From a checkpoint of a small transformer trained on Wikipedia: vocabulary 1024, no biases in attention or MLP.
Each number is 128 + 32 x the weight over its row's rms, rounded and kept within 0 to 255. Layers, rows and columns count from 0. Numbers have three digits each. The size before them is the row's rms in percent of the matrix's.

# layer 3 MLP up, 320x128, rms 0.316, rows 172-243, columns 64-127
097:071136121128197092075131156160107161112087097108184125136119154136065209111145093076091115144129131164118149092217152188115090142104064129135112146156091071147119127110173163160157135182101129
107:128212080111126129093093115110196094133092132133093134138141098147150126160187119217146114142133143093162183106121134129171098123140139131134097120104102158149077145140120152122130091082115133
100:147113095152085123096093133137151150178160137167162114154090194175065141136228158142169123153126141142161174142077108122115160094108169070188100157109073162145155190099155061112114107115135149
110:090129117149140180122087205108158135109104180103122132100181054133151139100128111087115102174136170133109196096102098116129109084160139105134149128175066144151094110120087125132108116065086077
101:095101148139120127146149154168100133104128099155086117053090107151147159089160074133122169141073130153152127155118112139127128109095096171158102110170099143061101133095083114091144130160151118
105:063136141167196093157132139081143120116168187103129127060155131126129194174123117102097123141114112085104150099127128090157081149123142135106092136145169130132153134126124131198173187099122128
094:104138156104134084092131151128105154164181113114150089187143125175159148167112114164140158167143117135118164148110100063138099174172128090071189128150133127106174108164161072117174101129121176
107:182124063141067174183099054135109099107127110164144146117121106097116064136087077161123195134164114171132119114115139091113111157172129163124066073136117134156151106132111109131159058137115167
097:122135116147168136195130165130127191126127135112097164108167122110075163132139150113106112124171120127094131114183130127102106029136154153114100214138073146121117150141140138114131102114099128
113:096086106154148123084125143137159126120087137116118117095115126143156046145160092169117193156093110153095174175080117149109075117194130208103126171119178135141129118176136081150169151117108166
096:141084100155146028128057160079172104141182126112130161125140087112149173140112122140103122089145134147130158117147154108171114150089173191084047086097170159160121108084162135078156105122149136
108:133151090140122154165135167072086100132126155134110126103067147134133078117157069150108164158102144130067100132116096120096118159167149157080083099122127086086167160132164085169082100111149102
109:124173130182181118133131106163123122106123164146125092144108137114067090078076107176122144075170115178160167152124109160112062146135085122155170095171178149091131128123158138163112137122168145
098:129116147125133079128133152170135123152134181164114189064116131087121112151090111141067147127143159122132126188133129129168162175148192152139101108099127157102137146107100067172091145121172109
105:138132132213134169115106079180110143084128116075132088142153167139146127081096124104170104127169101122158081098049158148179090147132156127068178152122182103116149132107071181131155073114187132
095:135130085110192110116164159143076162154132139151102135075084190108054127171103088134137053133068122109200090130144132170105147114114147126129160100112116088123142103103180181098121139101149113
094:115076092151196128091138159090115107140121174147138105120112142120106107128163113104086111093117123140098173077134149215101160154151076124108188157121106115091140197131084144135096135121066164
094:136102084093093216127136121134145093089143067094145135118151071137148149162080099151066156106170180134159087148170080091134175116108181055150095164157121141100124152167106065128151138167185064
101:112157114125143082118118150125160086152121100132124138131072107138171107164176125126094166121122168072160111174145120179085167127070113101117066142094076079137113110126138084145132129107147042
102:088103139139143174135129127117133158068122102113155131184109127155104151111140222169134119126102102064043145094160065153155111105099105068063137127102132125208127121163157153152099172186152144
096:194110106139128159092159188148115114132143138122150113072102100159114085167088129150131133096146164154170123062089141172118173061164107131153117132088122084163143101142071063130185084106130110
096:123115139159169127199136149099140125130118109152137097093123145102078093134117121077096117054145162171113138129110141100164078144099190124129160153098109148136135118143139152111107140121104164
102:054130126133169076136136084139147087068112092085093170098168139134182108161145067148106094113133138176144117183110146139158139067106108166152137134153139123170174164103104137113125139087076112
114:164152159137179124109110110172049097090069178128148121188087207056120122160115073155154111124088144167095114152102113071118081145151169123133109102153139168139064143138139177110131149105088174
095:199174095135074129149136126157149174167126094130153144107105099045134124136183096088062124145128132143142124156087155181115135144193098093117140139148127096148132177145148100180095075150148143
096:162166098111058130095109117122140149122124121135116116151073118153162109113144102102106178084091082117134176114061118163090134123119151057208089155129129114187164131151085135171096110125088120
101:132148160104109124165119150142114108150096120172142131133116102096144145116179173131130132177204151164158161134101093117180215084124161164132180095084140115113117125189124107097146173140144165
099:106102161135146203103152180127106120153131116137110149105188173069146130077059138124123103162195174062148082170157159220146141153121140082084128138092105077140144141097119116098118143208070186
100:116090147090122126114133090150105116119052090140103101087157190189167113080136166116211192145129153107132106148105160109168135129139142137132152208138162153135106141160106116207182116103140161
097:103106153162151140124087140142170170075098113137106114078086114118148117087080166092210142102151134071150175116090155116146147166143153140117184133155062225127122083088150119108129098066115142
099:101123156149140083140125125131102097158171123165070173134158139156076180163046157100136102114124172182185156140110079145110092124114112069126085117115110093151097111077103128132128142150141145
094:157137132123126174179114142153093113148121153117149099167128188138188150150111151158091133143077109146170102132070083176164148094048110153181111138174165140170142097074113219148108087194107057
101:140113106140159072079137164144180190124106154141133106093133091101138175151170099148161151102145142137155134093148195083128092069105117134099145125105111134115145127102148137023089133121173097
098:137157175191176156105073146069080146126075154165153155140139114117141106116057164101100104070168115115071111139159132131102168128101114130139157137154100096103175115119141142134141113109160151
104:184109080111147140125138089134166130145105188149137118077107157108144122149137092139085168070132117142108110133135109141139123186137097112091116027136194073097080125075098128139092090111110164
099:150168161151118166047197122152138125140187141132102169076133111089180095142146067147096103116144149149122099114161080087129144117134145142198124169109116150133130120109146156127113151156207156
103:104148157103129179075115144093112115108160143098189124122170071156132088152097167119112034184101078090088089144108142154136127165087191105079136072104109106108161137059079105122157144089151125
101:135141096115133122064168171083185096123112121125162140130085123128148101129071137161132181159144106101173113141095132163128168044142181089085093105124132112097102186065107159132116103107159080
103:153126170095131067133133142172092098161108185156110152178162180110120117086129132107118124179136109086143183111128134190173164088137111162086119130174059162172136156179118140142142138113108109
092:100112132193088131147112166074133104106169074105117113094091103095125173106168143132142097112180139065087083186089119100148116157122103118141115122181146162141102103105108083151105088126221120
111:149132145076080170105106141123128144097108184192130148084129107072073140153172076127109152157059127113154148124099112147097148139128154108128155082111088161160142127170110120136124117164112190
095:143102090137099153137110142135168166161097140094148135120128131196087146100083140149115110081111121125120151054128099098120126136145160083133108158165085071136037163156185142098175124147027123
101:155141117073133142185103121218117078153097118070153139095094107105104114115114081107120178154105110161104153110132093153131168109126097111196085082165065093176100123074123108150162111113143156
099:104180136117150149152177140108143138085115137134097138107091183054186112085180097179114101181131133151131122137167156091136180116125149156099122060165144103137123132124164199153132153156154162
106:129125113171111179122111144109067181136167177117081142152113122083165228101178135133126075135165164091056099150170109162094135097098124188170115134163159109102141139106212127136165173142124115
098:082080100150174075165133098111087126090145103150098115138149100121050144155143100127167141178094144181163148173153103148086159131133130088084162150194114126096178192129145132141108160162077117
092:158144105095146114136170144112171107130155114137108112109174116153195148173177198146128164140119143112105182089164162117199094169123160141073142128140084169120095142153106160096144063133097133
100:131132090109094090117139100102158090112149105113145122113068078162170156107144087163157073137166074125098154075142110063190153139120176127156123158142121126168134101146202148180173206161122069
107:078106132128105187134163139143143192144199096104149196043110132125102110091119156116100150182173091068115131145106139105134164147174125115154103143147114144138146132143123126121116169128156124
104:122130076137154197136154155070097131099096091104101171119153150184110105158122134085144154154180149147104073161162133148109107099187162135092130089095125085098075110086105129157182102172154140
090:153113073128105076155150073107138158131138165129169119108087137088134154175065102111152126089087135139104101141139154155157171090114130123107164130090151199092152063107113111166148120154117162
088:090157077135174153110192113150152103087110174135067133098139118139132187165112098191128107132133106098140108107151122156116076126084155067100141089174124107157072125170171128093126090145098074
103:152113081156100150161118162116146113110128119121146137041120130172180118164187115082106108166112128169099100169078148087110136136153123122074161115100172110118090134116127097133087171154157139
098:130152145148176147137164151124109160120143175137117109108153107102100154136115123145174148111164116085155121128159147141080163087176169125130127143150099128084096108137167158105136156117197161
094:142141148098162082137125145165116153105135139094116145151096115136153155103142171101152079175145129085144122142129137146177069132128125130119120082112081118099125128152199130116176091109112131
100:145141165102105221142111159096064112165066196068144127141066134137140075096139102149162124115144102090115095068109116097094147135131191128130158200088130121122080061106142114116131112105142133
100:105133073154122141143126088124161162204123127163165135157183175079149116143134144087151144143110121082157080177117082162126099084071146056083142089101173163097066206152140182141145124069093144
097:108180144082136121131168132096157225139142129086125099121109146107086150168130182104105190175116121100144108162143107183142114080102137109153152118110089139162149057156160192118078143110156121
102:143137119176154120164157115129091105105138073153145116095133146149098108108154095122098090170076141034102085168070124111158137132141209145078123225102143090178094106151114123131137104141178129
109:075148134172137138142099170147152144144110139136168067126154118122174128179137119174179180103122108131192175079164102121092113129152188067161068095099131133116113102058132097104131161081145130
100:106137149110147114174202149139147139083104135134106093121141110154106086092107100165051126152159131137134131117108107135143119118203083124141110140145145144142126155067157075075179085127185144
101:137155114119073133082086094152102136206113160097096072140127083117098167078158117157161128140094117109114118094121140084128131175124154136128158132066159156121114105134089162140129189132096103
108:135144116213123162200161148152121138111083110117067118101098084132153099174149116147132111144099096123112079097166194124108154127134123168190173217140080154111129132128117197161147140095116159
105:154116114118146103064103115141125131169137171134166151120154100118197096150164108144097162048150105111093053117186126102131128135072147196103120112152114129078117122141139144081115135080132125
104:126093102164182084065094143099085119038153093118158110142131156117141110173142132070169064152078111089140201107103127134133094153072132078102109155076152145108126172135112118099119086119153104
092:099124152113139074133113118120080117130138131096132106116164145167131052099096115111050148127067137099130180129148161134155160124149122096156142158125150092168124155088109111098132121171156098
102:104140104128137121163159113170133250134122088111134127097177132116140123137071131113079131168124090195085175143147181132113112115125175130221082137153159154130132147172109142140108140165110125
098:128085096122148126116184163127078169087142106060146098115065099095121153149124170143152113091108176126122164192165130082076145105073131131094138172151121112088101096118135114151092022173142129
104:136045109139189138124158121155204163164116155143061112156101147136119103104193063125090166157121115156069155113119078098113082111182173123153149140117129094090099111137148143122149107130084143
101:159156181149111105146118190064118141066113195185071104172134090079122189119105143110097128115137107160152087109165103083091118112140164119098108166133132127142090078097159129142071176110140081
098:147134113146145077067128097106134096119142142140098158048167099153164128138134134141119064119086121159164134086150113117144137106126141140113123158133116055099071087088133097106115061140153104
094:119152110193058088130171133139133140136094096118117099109102163095138163046128146111072126178071161148170080123085106069099125119110135116135158151120168108101132085115137139202055134167176135
# layer 3 MLP down (transposed), 320x128, rms 0.305, rows 172-242, columns 64-127
096:158115160098144152129130182135096122125092098093147129161120140129118182118121109154121173151167144178111102100081052099143115165114155135134161144135103183122165148070117076119054132084108167
106:174155116068066138163145130122103170163155119156202121121137125151116174158138141095096132082097114055152147064125206181123148134072107104127145132152103120090094091142118123123129120114156151
097:093165116152098124094148117083147098146093114123157086041128186141140180140099105143101137078097161161125088176145155093083124120083180134143155102122100155097103105180143134135142186179122098
109:087129099126098147166110125147174120110128162159109145111145120117126182128166098097049116110150118072161145169106158091114072129170144118130138093111161198121161035128137071123164111169113136
092:079131105100157121100168131122078130090113091111199107109125129095112120210078168090089097170142141065146124120181159168084148151112102179084138085189103110153121141156138169150143152131094115
098:116107124149117140158158165141114174156105061130209131188131118139130128120123148137143203137171149155098141135174093203141144106090144138079124156135107117102112107125111093112068138092088119
095:152131135140190167108111073130121124150177124143083109108151171089108083077152147120152083208143111118097183181126109139119139088119128082078196182145099117126126200098128195105073144096153119
108:081109128113139076087116073076147098095143116048081165127078150127012185120125132162094180118090061121120115125153193121096095086098067080063138130131132152107114138130141126131118165124156157
101:065167088164147086128143179104086076133145097096152106097133134129113079109142151108088110187114124136181116138108053137207132168141083102165153086123106112134127115124083099123140153148128092
103:153166051092180144116097140162072153099158116123128107147121119162127119122141147148147088117057168096163105189074120143167102099127155177146143096117088148115079086112141124137122161147075134
100:093109068137154138166119132147059108097096078191150151125106143149098065115190157044107104119135160102120117171073171125088150105131161145098189177126136124158093103090093043125157157141149096
102:093170138163158128113109141205136171019144111108121124072086132099102164088089144126165141106120087134142125168200167178088143162100076095116198092115136126133120089138083115096192123159104102
107:157168132122148176105163123169134071169140164207099115126113133113144133145096181115057117142124101063133151150203118094162105191128139154143120125082126184113182115083160145069089081059109146
098:154073131129107135185184092131126143104164157092187100148153107168098110099154190135153153108180174157115144114159109092070131140152148145116125124198115077096132142135173122135153205162115117
096:152088158103151128048181118181126085100124161123117095047104118180124136117110138101138108132145122118120051159093130162141119128151118097093102110133122126103155094110147147160154095085111144
098:142157063150167107135184135137111127157156147103118113131157056169143082121118098118099118106155178114183104120119108130176146140187081143084132117176148140158132115122062118160132085109132158
102:133178125159159137057152120077035152126095137161109114159172088141165139114137138147109128140165179173153069111120078129106145101134175145151084148124145151124153170122152169122142168117112142
099:140149134163154133170136097133127144178111141147145088094110061127114185103151117192199089113097109099150095134136140124150035106095141093119144084095131110095118109099094050124122165140128139
104:128082137126157144128114095108142134115117122114100150097142112138115167192089192140147145126108175106136107140071165086124159106113085039144176106170133125103149134146138200098131129107129166
103:183112165150112168155076060119121125171099159151201168135182162125117122143106122088167108103111155129075156145100086112135111124039111163182145095098113157170078131147152090127110058104120155
096:098146099138138103161149123094151065135172158151082192162180175130114089169121063166172127081061120131087137149125107125177140120072143136157177141111119090085118118115072155128081077123168139
100:197126143076116159114096077155153086136100139150160116076120148158151124157129144148094162160091148145152118112106138084144076124124133090132090155095179084095124129086145072134160144178213109
109:063158093137152187142099131119076166121078130148109088149153135147133123092092116111090126079185106170087151077160145113166083116158158201087149138097164107166123150107082132109112121145176117
108:117162157117090098128113105115094120112107111158193127073141193117134158107147069147213129103192105145052117112154095112106196138105169110143125097081056096045055149134113129138148141154154108
099:128104068105143153104186078146099105130118160127039141140161103164092109151109123158070144108091084139105110119106096070174159189176083132153142082134099099109193100126164145111115089122047161
097:080122066092112161148126130124126134133094174134149124208104144192116125152146180069068147091147107120149119085030165076125167128188114090150147111123132123091169134082161166142077119089150134
097:157102104177188106113150116103154124154137080080112154135173168143171116159080157169099120145127127069155130107125050128089125140135164111121104157080154122137145097123153191032135146158149142
099:154137150112163137156115141143148148118131125093078144133145157133169138063137161185137202145163174096130172123109111138180131069111107127107171143132135079132162128111055156157111106113077185
106:187152171129145176136075099153133060134121150138052133127184142158180157160054095103131148168168154119156123146099147116067144155130157091153164132066088128167098118139144177154097121143166164
104:141126109134132134154170130174120146093128054143065083130119205123150132139140078193134053078168086152122137162110158099143108139139130108109129170098089177084101141171188152119102191173113135
101:119149160118145105200042153109177171131116162107133147088109059147184155155183130095090166167154140112130072067097104116120176156121136115138142053133133114119096123109063124122108128116129120
100:153141122059126137136143139131071103084180169081051110149132132165094144120123153164163119133139131071151124127122152172186159130127130131121130142103158134124175139129091125121141120064114119
103:108172086083163078118081069158114141102149133154109115078134141149169100101146150161107143154150086131140094124125101130082116072215179160131114193120141108119123156115181172091121200180111144
100:131143093107149132179139093107172134097147093148088114142086100116097125144160109078142167061113156172147127114155113160148106128158113111150132153094122162176123078120062100094116161144177104
098:130096195161144154055139093112193177095134160093128168099124074111152114083052122118176172140132086117152147119140156120101136106090107136153090183153101068163135118158105143147131157137126124
099:175133145114102101081107152119119088115147139156105060156155123109144086170159187053198118145108189153151160149134110150102135153134105133086163195103147117135151110135127187094130169036131098
100:157074109154078128136052148147107131119096111158055081157147170134081092130138160132174190114107123117081131076122076083127106137119095143074132142162154084174138168149187088125108158107106086
102:110163134105152194113115164180114158146179161123150156112110151172157113146128140116100139101122144106122138114062141153083110080140045091137169110173122102081150110087156160153093106098116054
095:105107109191116143148155000129160126149113128118135132091135092129126140125183145139149127094170119117106153077078091130094146181102141153158196106126128099091052151129139171146097121046115119
096:065152142130172178127189117148137158083147167155157128162156154074071123105090127134110064117136100094160141116067169106151106125184124146155101122132147115102077089096070150164165109107093137
107:125137196153118163058131177176146136089194154154138130186080064103136170126144114163078147127085092106152161146127101100160089157136126152117106090077149130139122162124125135099127141170140132
101:097157154138154155100161125123170125055141173152169135105117140117113154140161101142098163139108100106144145109121157148092127107136180227120136170159115121100068136071114110154151178157108085
100:104144124135120146078121103119154136105143115092146173154076094140095102127150124162189110124165115119147143127125083114132096146195134148187163209080129154148141171168112079126209054146131095
096:079075155105125110144192158134215105114166116136058066095134098091075092142117092149129132096195093144066161125148151078096151140146108123174116186129150173095102075166089092133189128105142134
099:121115178146156120159126169111124172166092064126185140193202118135124061144131149162167150116087086158120148149084106187085207113073131120087123157161123157156124111170171103058125132112086110
095:114217085126133086184167164114075126138102111106122154191130126171133138125135085144143102080106147174094108094135095163145104110103151165116077137104116124110091146082130107122139117074074176
098:113082131189158180135060122151085099116096117128133167101123125211092133102145109104148128086161175063141081145162082119154132102157083128107076119119137088122124165136135099105123154146114121
103:170183161134093119107116158156066152096140073117150101139095141158109047085096198105080125182129150121181108109097165124146147124149119157082162151138108074119163109161125126166107051110067142
094:128105163065163069160110081099110098128146141086078160075116213066071149148112110151134085113124160123086110122104146102092194106166151107155082179125167162109127151128120101102129143102117093
108:165137190223159122143081130136170097168154104120143163076178094160185122102134107105155110161131125168115184117117142121120148151173147137164098130104121177105143160146116104132096127078128096
102:107112134127124114174124172166120081185119100160127128091098115142069162094074154118161128171170096088102148101126124080121119155162118119144129129103158106113150134119132108198088108131132121
098:089138145087117163134149134133158115080135132132163116155162115121174069118184107152117111090156147183095087125154105111098124150104115099164105084122113163112078155104175198106134130145157041
110:112094162135070099062177172079144163181135173111132111140113132146163121115094095091163160135185121213166143134161092145127101168117138131098182157156128139173170121167149111073099154118129078
093:115133126112150134147087103066152109113112171135107166193063084138112150146109123159135082166119134130126140253119172173136098126043090107132167080097080134137134111150096085130160179161122121
095:095136129116131109119127172127137027092137123152180145161113112131119142072088111133157151134129108160193132137120146165135128117150106022133106132138154147147093123109157098074130212142161100
101:150114123167100143153134113087127120106084076145173134022141143156166132116106150169154147107202113197064126087164112150108208123141095132115153115147140119170091148144133135093187106099135153
097:138105104174103149139103121164151088106132109132116118097121132118128113115150107080071072095109113140075118134151182182141104091183139123135129136083155116152124083143083157142164113143111173
101:146110124104119107118149183128150120200123074123128101178192134141133133087092156128124085093137147160054174141106136099158134092070154199152135091080158116140122076194140091121142143105096146
098:086135110116140078150088148128123151100107097106078134164177150108123105133137098167151125147170129123183085146136149191086133128116105180159145092157024203123121112107102087083107122145133113
107:141159149095075110044133102105157054093151195088061138173073166099099155175148123165103121121121108128065158128136128073122074100121156200151125069091145152111126098134138111138141125136111070
104:077052116092169129146174090108143158159094127110051089141096144119134147115170141078120113156094096161127172176146104109096136096127170128100150144136120083171086094127160128113089095137094130
102:148214150137188109135169151172099109080179154138034130129152134156116104133152145049143121116136205155139174151082110149149080177105154107141141150094125132081137127153128106124111145152118160
102:101119160115156167158111083109115119154161136088207102098134085103109091111106183102139118104173061126137131120118140060127138186089096083121166126154066126100091106148118129095167192110122168
104:117123050199095100148099100183142111170147150142139197120124127122158143108056113167132120092092128130181098129121104103076111159134158127134092140183115141121116142129124112105123137110138172
099:185079168131191155186167133093189111123115148149127098110129081136169134096111091066120148150098159068180180077115147107091148141119128126108098112138097121121123154092104109124074160065052150
093:117184074112177153134104188117097153135127123176181127098161152130113110140111143108160125173146162169152098131118105115197108150163140104102087081113190150178097175102141118166098193143127106
101:116142139127166150183122185169133137119151113140062130127114113094096172114089141109132121134167094078086145085135176094147102134142127138130089095122129170126181115165085137103169098164132100
098:093118119137120118160148144106084117126125185093117201118139140094163090174159121099157041165127157166120159103104110144110169184142127135141195090088151108069108129118059171132156112135192124
103:087139172185160163143168171139164050165084105068165109120122188141178103102086116124088115088111150122174133129155150171101116147082096111168120114132152099093176114112128176168172095167116148
099:125129080160120087163160108074113094146066119086153110136089062153166160123124131149177132235118180149145112120091086161153124151082123134127127116156077085156112154166125136057095106145165155
097:113186143129136123132139128160124124139096147092085173157031097167172183118169170097188104167168184136161142140040105158084128103074123164148102166110141118128128168100108153134099100118109089
# layer 3 MLP gate, 320x128, rms 0.309, rows 173-243, columns 64-127
093:134100188143098148139152130138066124117128113105132116133105130127080132176162166155194136087098134175137149132137103141112157140092116062171111126113111143071123125122188168146133195160133116
096:166128151069112069099124108147062129117165178145106180151121096105094106104057137145086146108173064110145100208154143113136123103121132103105058107141129057132099102131100150116089137151081132
099:135138145142127111130152122195134173120156085153164074174103140151107158173122121143170138132159129103107107130149114098089135133112105084097074149087145122076202173150164148145126128121169161
090:178153140109076098080119162172131172082082117118109118084061087100135181111087112109115099095076128117181147115107128097152112145104167179181136127140169137058166152138160095160131124098193150
105:107174070103186107178120131097082156136157122168116168134114046104062125159147168183120154092138139133173116128130122174163124090118131132085121127097088133129101157120116136091146200094189169
093:133108158145135123079170103143101200184111153113105154069149151122146127080062128106105086138139081142117163183030128158104124123111147117154168174119100218156167127107140123100102145107141099
107:091155151123116076165156153154179136196121105095102122143100169089167149099093198089153090088140122120143149146107183154092192082114127127116162163127165132134153179110124108102119193075099094
092:167169129118090151072108151095137087115167175125161080132101093150184109128122156188153153121143123155121178133100150129180122215134112133148086083139143062135163098171135085123096134127150135
110:129096214106133119174139197137101127123166085117160132082156045098093130095177086130105111154146131179124181128129102105128118131136099146113159109086108169133173094139190168125158157140118085
099:126085151122135059108113129202156094139095168136127107130086073110123137090154150162087132182131122115091058147141105140177114199152086156111156118112153094129093136064183118090140093096102120
105:177125108104146105135133120138091170074219096116097107086127116112141159156100196098094166100119084067110171166136093159099156146050126105159146177093093092072110132069147099147106090075162129
107:137125117090133061145093155129080106106107085149095185181155189090206165139168102095163132178139110173167126111121181107141169106106136060057086106103105067115151113129100173143163129166118166
096:145156152097108101176152077115111129155154137121120137149141111139131121097094104080159152105137124088113092157086139133147183150119135177183070122154100164140130076140188172096149170087117117
107:079119141143091183148109127214106113111118102107086087146136110159134091129088104106086115159093146167060176077176038139143177136144102150131114192094181091088111158113085125121136160146102059
097:112144131097097118052149116107132086163149122144103087104087133154122142116160153134025131139115123160126119123097139119087121099138103104133081101120121122151154111116129103122110141100146135
096:125129132124102072106152098059131130109153089128102097088130122158198133129118128160112133145105137097131140136173104080180118112140108121114141179145118127110119133100121121051183178116134129
102:118124114107145130214115115161100131168128138111087077091132143197103083160117182182113076113124075087097140152167147153161105158150106139140160163122075120148146163158141089136167153146162098
101:113127108113086107041157133097139155077120130177119174113083128143169150117172096099161115145126078130212195076149048124129210088094120135116115106114125097109162146086125125091114137170104098
100:110125143075165164142101120135154072138128143086131109110110098152096116074199097115148159211052096082121080165115144120124167213137143124137159161091113123111147063143134156170179168114139038
099:136135153132130089132126181119128082117132060149199102137064156156133138125090134123150148144103177142146174093096154114194137144116146081133182116140126095083084201161130121161140119102147106
096:052096191135078192128125142093094146123155118132155133193118121121106128143076176127131135165153126154083151115121137088178196119151074133177131201140099179115080138108108156079156187142091081
107:205106099100137134143168158124118182090190055123120135142121140067093148089100162134081147109117107127142113139111099166102090183119105088152114087141102136074139134159193126113133069098168179
107:150133140192158122161112158171135178125154129154147136115118074142098141140085127098178156133158158122139098119132113136109142135116165078102094144131097201112157152110082073193101170108146139
096:111124079138095067195126073127133111194184130097134125134108132181106120143161107138071090147090148146121146136105154130179121096105127100192192149051139105124169147187149117144149119114162159
098:109039105030131108094057161105186136095188149141147113112092140114113094127127119163146175127121135095146120137063127171105145090076156094122108107110107153114134154074135090135165116121126106
105:158107137112171091144088107143133088101174118090119131099150176169159151157147149133084117170150073149138084149129107153122123163095137114126094171155140156141167146144119103126133110136051127
091:143059132102201167164165099125179198202160152079088147104125136098214155109133173091145099139109070064113130106105151122146125118113115072111165174116115121123163150110161175153158118114121124
099:049146072124148121129202171140149129166154144138098090069008078107090134133136137187146118169138108140150154108145103109112128142126098119169119094155097136121173125145136137157053160104159147
097:140164066135084112113169123122116098127101116086092113173085075145098125092130137128120048187119181102130096139073155138124137206058119135059125152084085180164068084136090130131163117093113089
095:114115146126099114166200176107148110117150117116071066135089116144165075154141118107116107098160179181100142226102144139123061177130092126120113152087173095079143120141084150112095093159148077
098:105070160138185143127121132123083178180096137093147121063136086131147127154156061100099096103153154092097128115151122126120137126106190150062121064155145129110121091101196137103127141108133124
094:098108194111100124106119120131106070098121147153129113148123163142103108135144148111117155159099089113208147181115084107117107151126139061160133106096117146065194161176133125096086100147096123
097:103109136114137093133106128136155098129080098127118113153083121128121112163193070175109131132150119099137141105134077151150132130198172129093127069095198118151146106158120142188113127163077098
101:102162180112131177136122143166134174114142109090099107189148129162138129162109184099185101160017101128139109077149033112166158092081186105118120091163184100112181158120142150086140102140116111
103:063083159128137084101101113161115088157143085162169117150128163142163113057129171137098146087089080154120139125110160140140188159129125120079151116130126107086132091176062139118116131114113004
101:126066152104171074171087100107131117154132107115152114162089146126136146128144133140074125100141086074128106103115134156188175147171089131091122145103139134159109192088115118074104167206114107
105:150156166120083125098127158173101142110076119168125156142086200142137147137124115142154164189085071084148149104106088158077140088150159122152110137125162097112172168122128174162090152112142162
099:118157157091134101149157146173173145145111174039139131187153150054083142126098149115131085112133135165098103157128079108106166076078089178138076169131067089098148139073103127078140067096109111
093:116086141134186166166107160126103093144124139180140153142119143132123189162165142110155138091227074154129132135133115142066088145148111058109119172120113136094082168119167153144160157142109150
100:138142149120108082118163172178137194154130179059164114117070104089137120077186152108149142095060105097123155152129101099123197189128085125122142164116205136139121081167156115083051141123143139
100:156189133182140098134199084087146165145075144098117100195147115132124101133136155064125131118095112133129093125182175114137107132126123142144153184130131116102165100174112171097164148194169128
102:156133125033114106137100135143069109135151103144082161152138110103136177124078151139141136137150095134141127145141212060107196121176099098130079146170143082138101098119120142176100118082186083
091:127157121038110100144151156113098134068110124127161134124096159116117165128109158115107162128077100139068146119130167149093159162122105096143167082114088098160151159141139135080087140119162101
106:105148154126129062145131143103162104149086162100139082172106174116141121152127133158162166041109086076138199092086101100154121167144141157129155075146157141089056156093118076109153168126163131
096:139174217167099125147128129145133161175129091106074115113140099136112102136068201154163193088161122098058054138133101112160167070130179178164123156177154104109117111118153150155117149156168109
099:162071142090182153092101136167114138129127129160113127147088169164155099168181122113114135093139098075161111168130135144142106142080104180191084140126152179085141100146126140160153110118078138
103:127132121123105140140082119135196142122197116122103110151138132104127146112088105196145104021173093109137111160145072142120160080186151171176126118209135151102133106103106158158092111154125074
096:072131123165143188127109125124099162129182193121076146110088101124056129091158169114111145144146124093142109140173118031172151138146159131135130205181104140143072159089178115132163145119101121
118:134092141132182099098145127145064119191113131174080078144142194155115130151169104137089133174095149168124099122141098123084142128088112106139156164087121205123162165108102117167187163146107092
099:121100176107190110189119111160115099107085129052110134157143100044127105125067139062150109135160131138160108116073085100144170142082096127134128142048104102175155127095131128121129113135085172
099:215075114142126107125141115136102117145111106092209164118103212062072115108164167113130087160112101084167079139045119144128107153121145153146125136117103160132154157112187122126106133129119192
090:122145157166180091142147137126101163093114081102103112104094088073161157176128147095124145111145122169106111173137155142111162134075160146139132150107138143129161070098131143168124098106202133
108:092142147072135146177121093176136134162077138167088120052121197128129139101170136076147121089129121100125151096030131127175176143151164133163146190119134160094177114185078146119101112130163131
094:117164165201127099201090185156081118080134144099109133151077113157108111088149134171183094082198121129166136129101102094129103159176106145108101112150079148120157103157098153128132202128111126
100:127135123105171131177140165129134105210118160119132125142092111150155160106165143170039133134114142178163131108154139073204150110128161161151132157125120143126162170166199127140101067074105134
106:151163135141119130094188107152143130151162142177124117113142122113164133145104122133151165141162168167120126134165133080132135138154146095114172212110159119072122129220068091137104126146061149
098:117183150147095136156113110143194160138195131072104139108089147124096167142178151138144072151148122072172069139178101165131107092077139137162120131145136152085158066105101161131069193078144152
103:094142135122129043119134130091158075141160128107122066098162188132164113111122143098064067129082167106154121086092158129124136163108126112096147172099190138108131108124086080196085106134139142
111:168099141129104125108111090136160150155144101162154158112125131141114081158171179109131117087133161118100123154143110114152115153173093194106148128114073114113137162077059123207169103131094138
101:125132073102143111142073115156120138096070091144175124138111170121084184119118167104187155125117137077126141188195067148099186133126137073143113140083147132086136113188072192163089125167104130
096:202158130086099194114134158138117096141193109110136153134116112101076063142104153133102128096073081099159102143105118132161126186116114077160096142041116162114155128138157152134161098105126168
094:142099142166122110092125205152141141160121160149116103106181125114166131131137168227178177098130042175107089126140164121136118128124140115164136144061120160114098095057106143060140167166131142
096:146104098104108113122130147110164064169158146111087096155181067122169103115157052141151120154140184108144207138123114134098122135116143141052121128056119132082135071079133106155137134165096135
094:170120137117164128102153124125100092164121076134149129121118081117159141155167111135218161175115100090146173114137139089109141213143082114122120096201113200090113125115175134133138136131086092
093:145141109153099143173117135155146130127127123180095103155053143110181112133153135191126156084130159158123187067114133091128136136136093107138138138147082138110055090110161150194162100148096124
099:081111180133114089115171128106178151097159223097139055126086154143076103082131168145095134112059109137106115147137142164081198066118133108139132084060110110056079122134158153126109112092167111
096:076083107128119096071143129157077145145155138111149078137096139112121102172067091070164133113100113085096183137106131121135155103077154174064137111129172112077166105145106186135067142205117093
101:171114080118114120156085167143122086085092154161185163140124089070072150092131109141046135155149120107126155059090163141150134107134137132160177106153085145106154110110130104087135125118080086
102:117111097139152147143143176115138105086072169160089159124066066123163084154152122137093112161102102089080110085179123106112131104061132175110091133174062094137114102095131128107104120044167075
090:138106149163098153188121084186077231189057134168112128153111152121148106156094154100102103099105082123142114139132104121137121157119168126141103118091162113137178129100135142147211140096101125
094:196135135079155156116203158144152146097123164134108181116145136154123071106126163125042128224108097059076082157150150115138147168109124137081125142078070149141079120139115206126162086051155127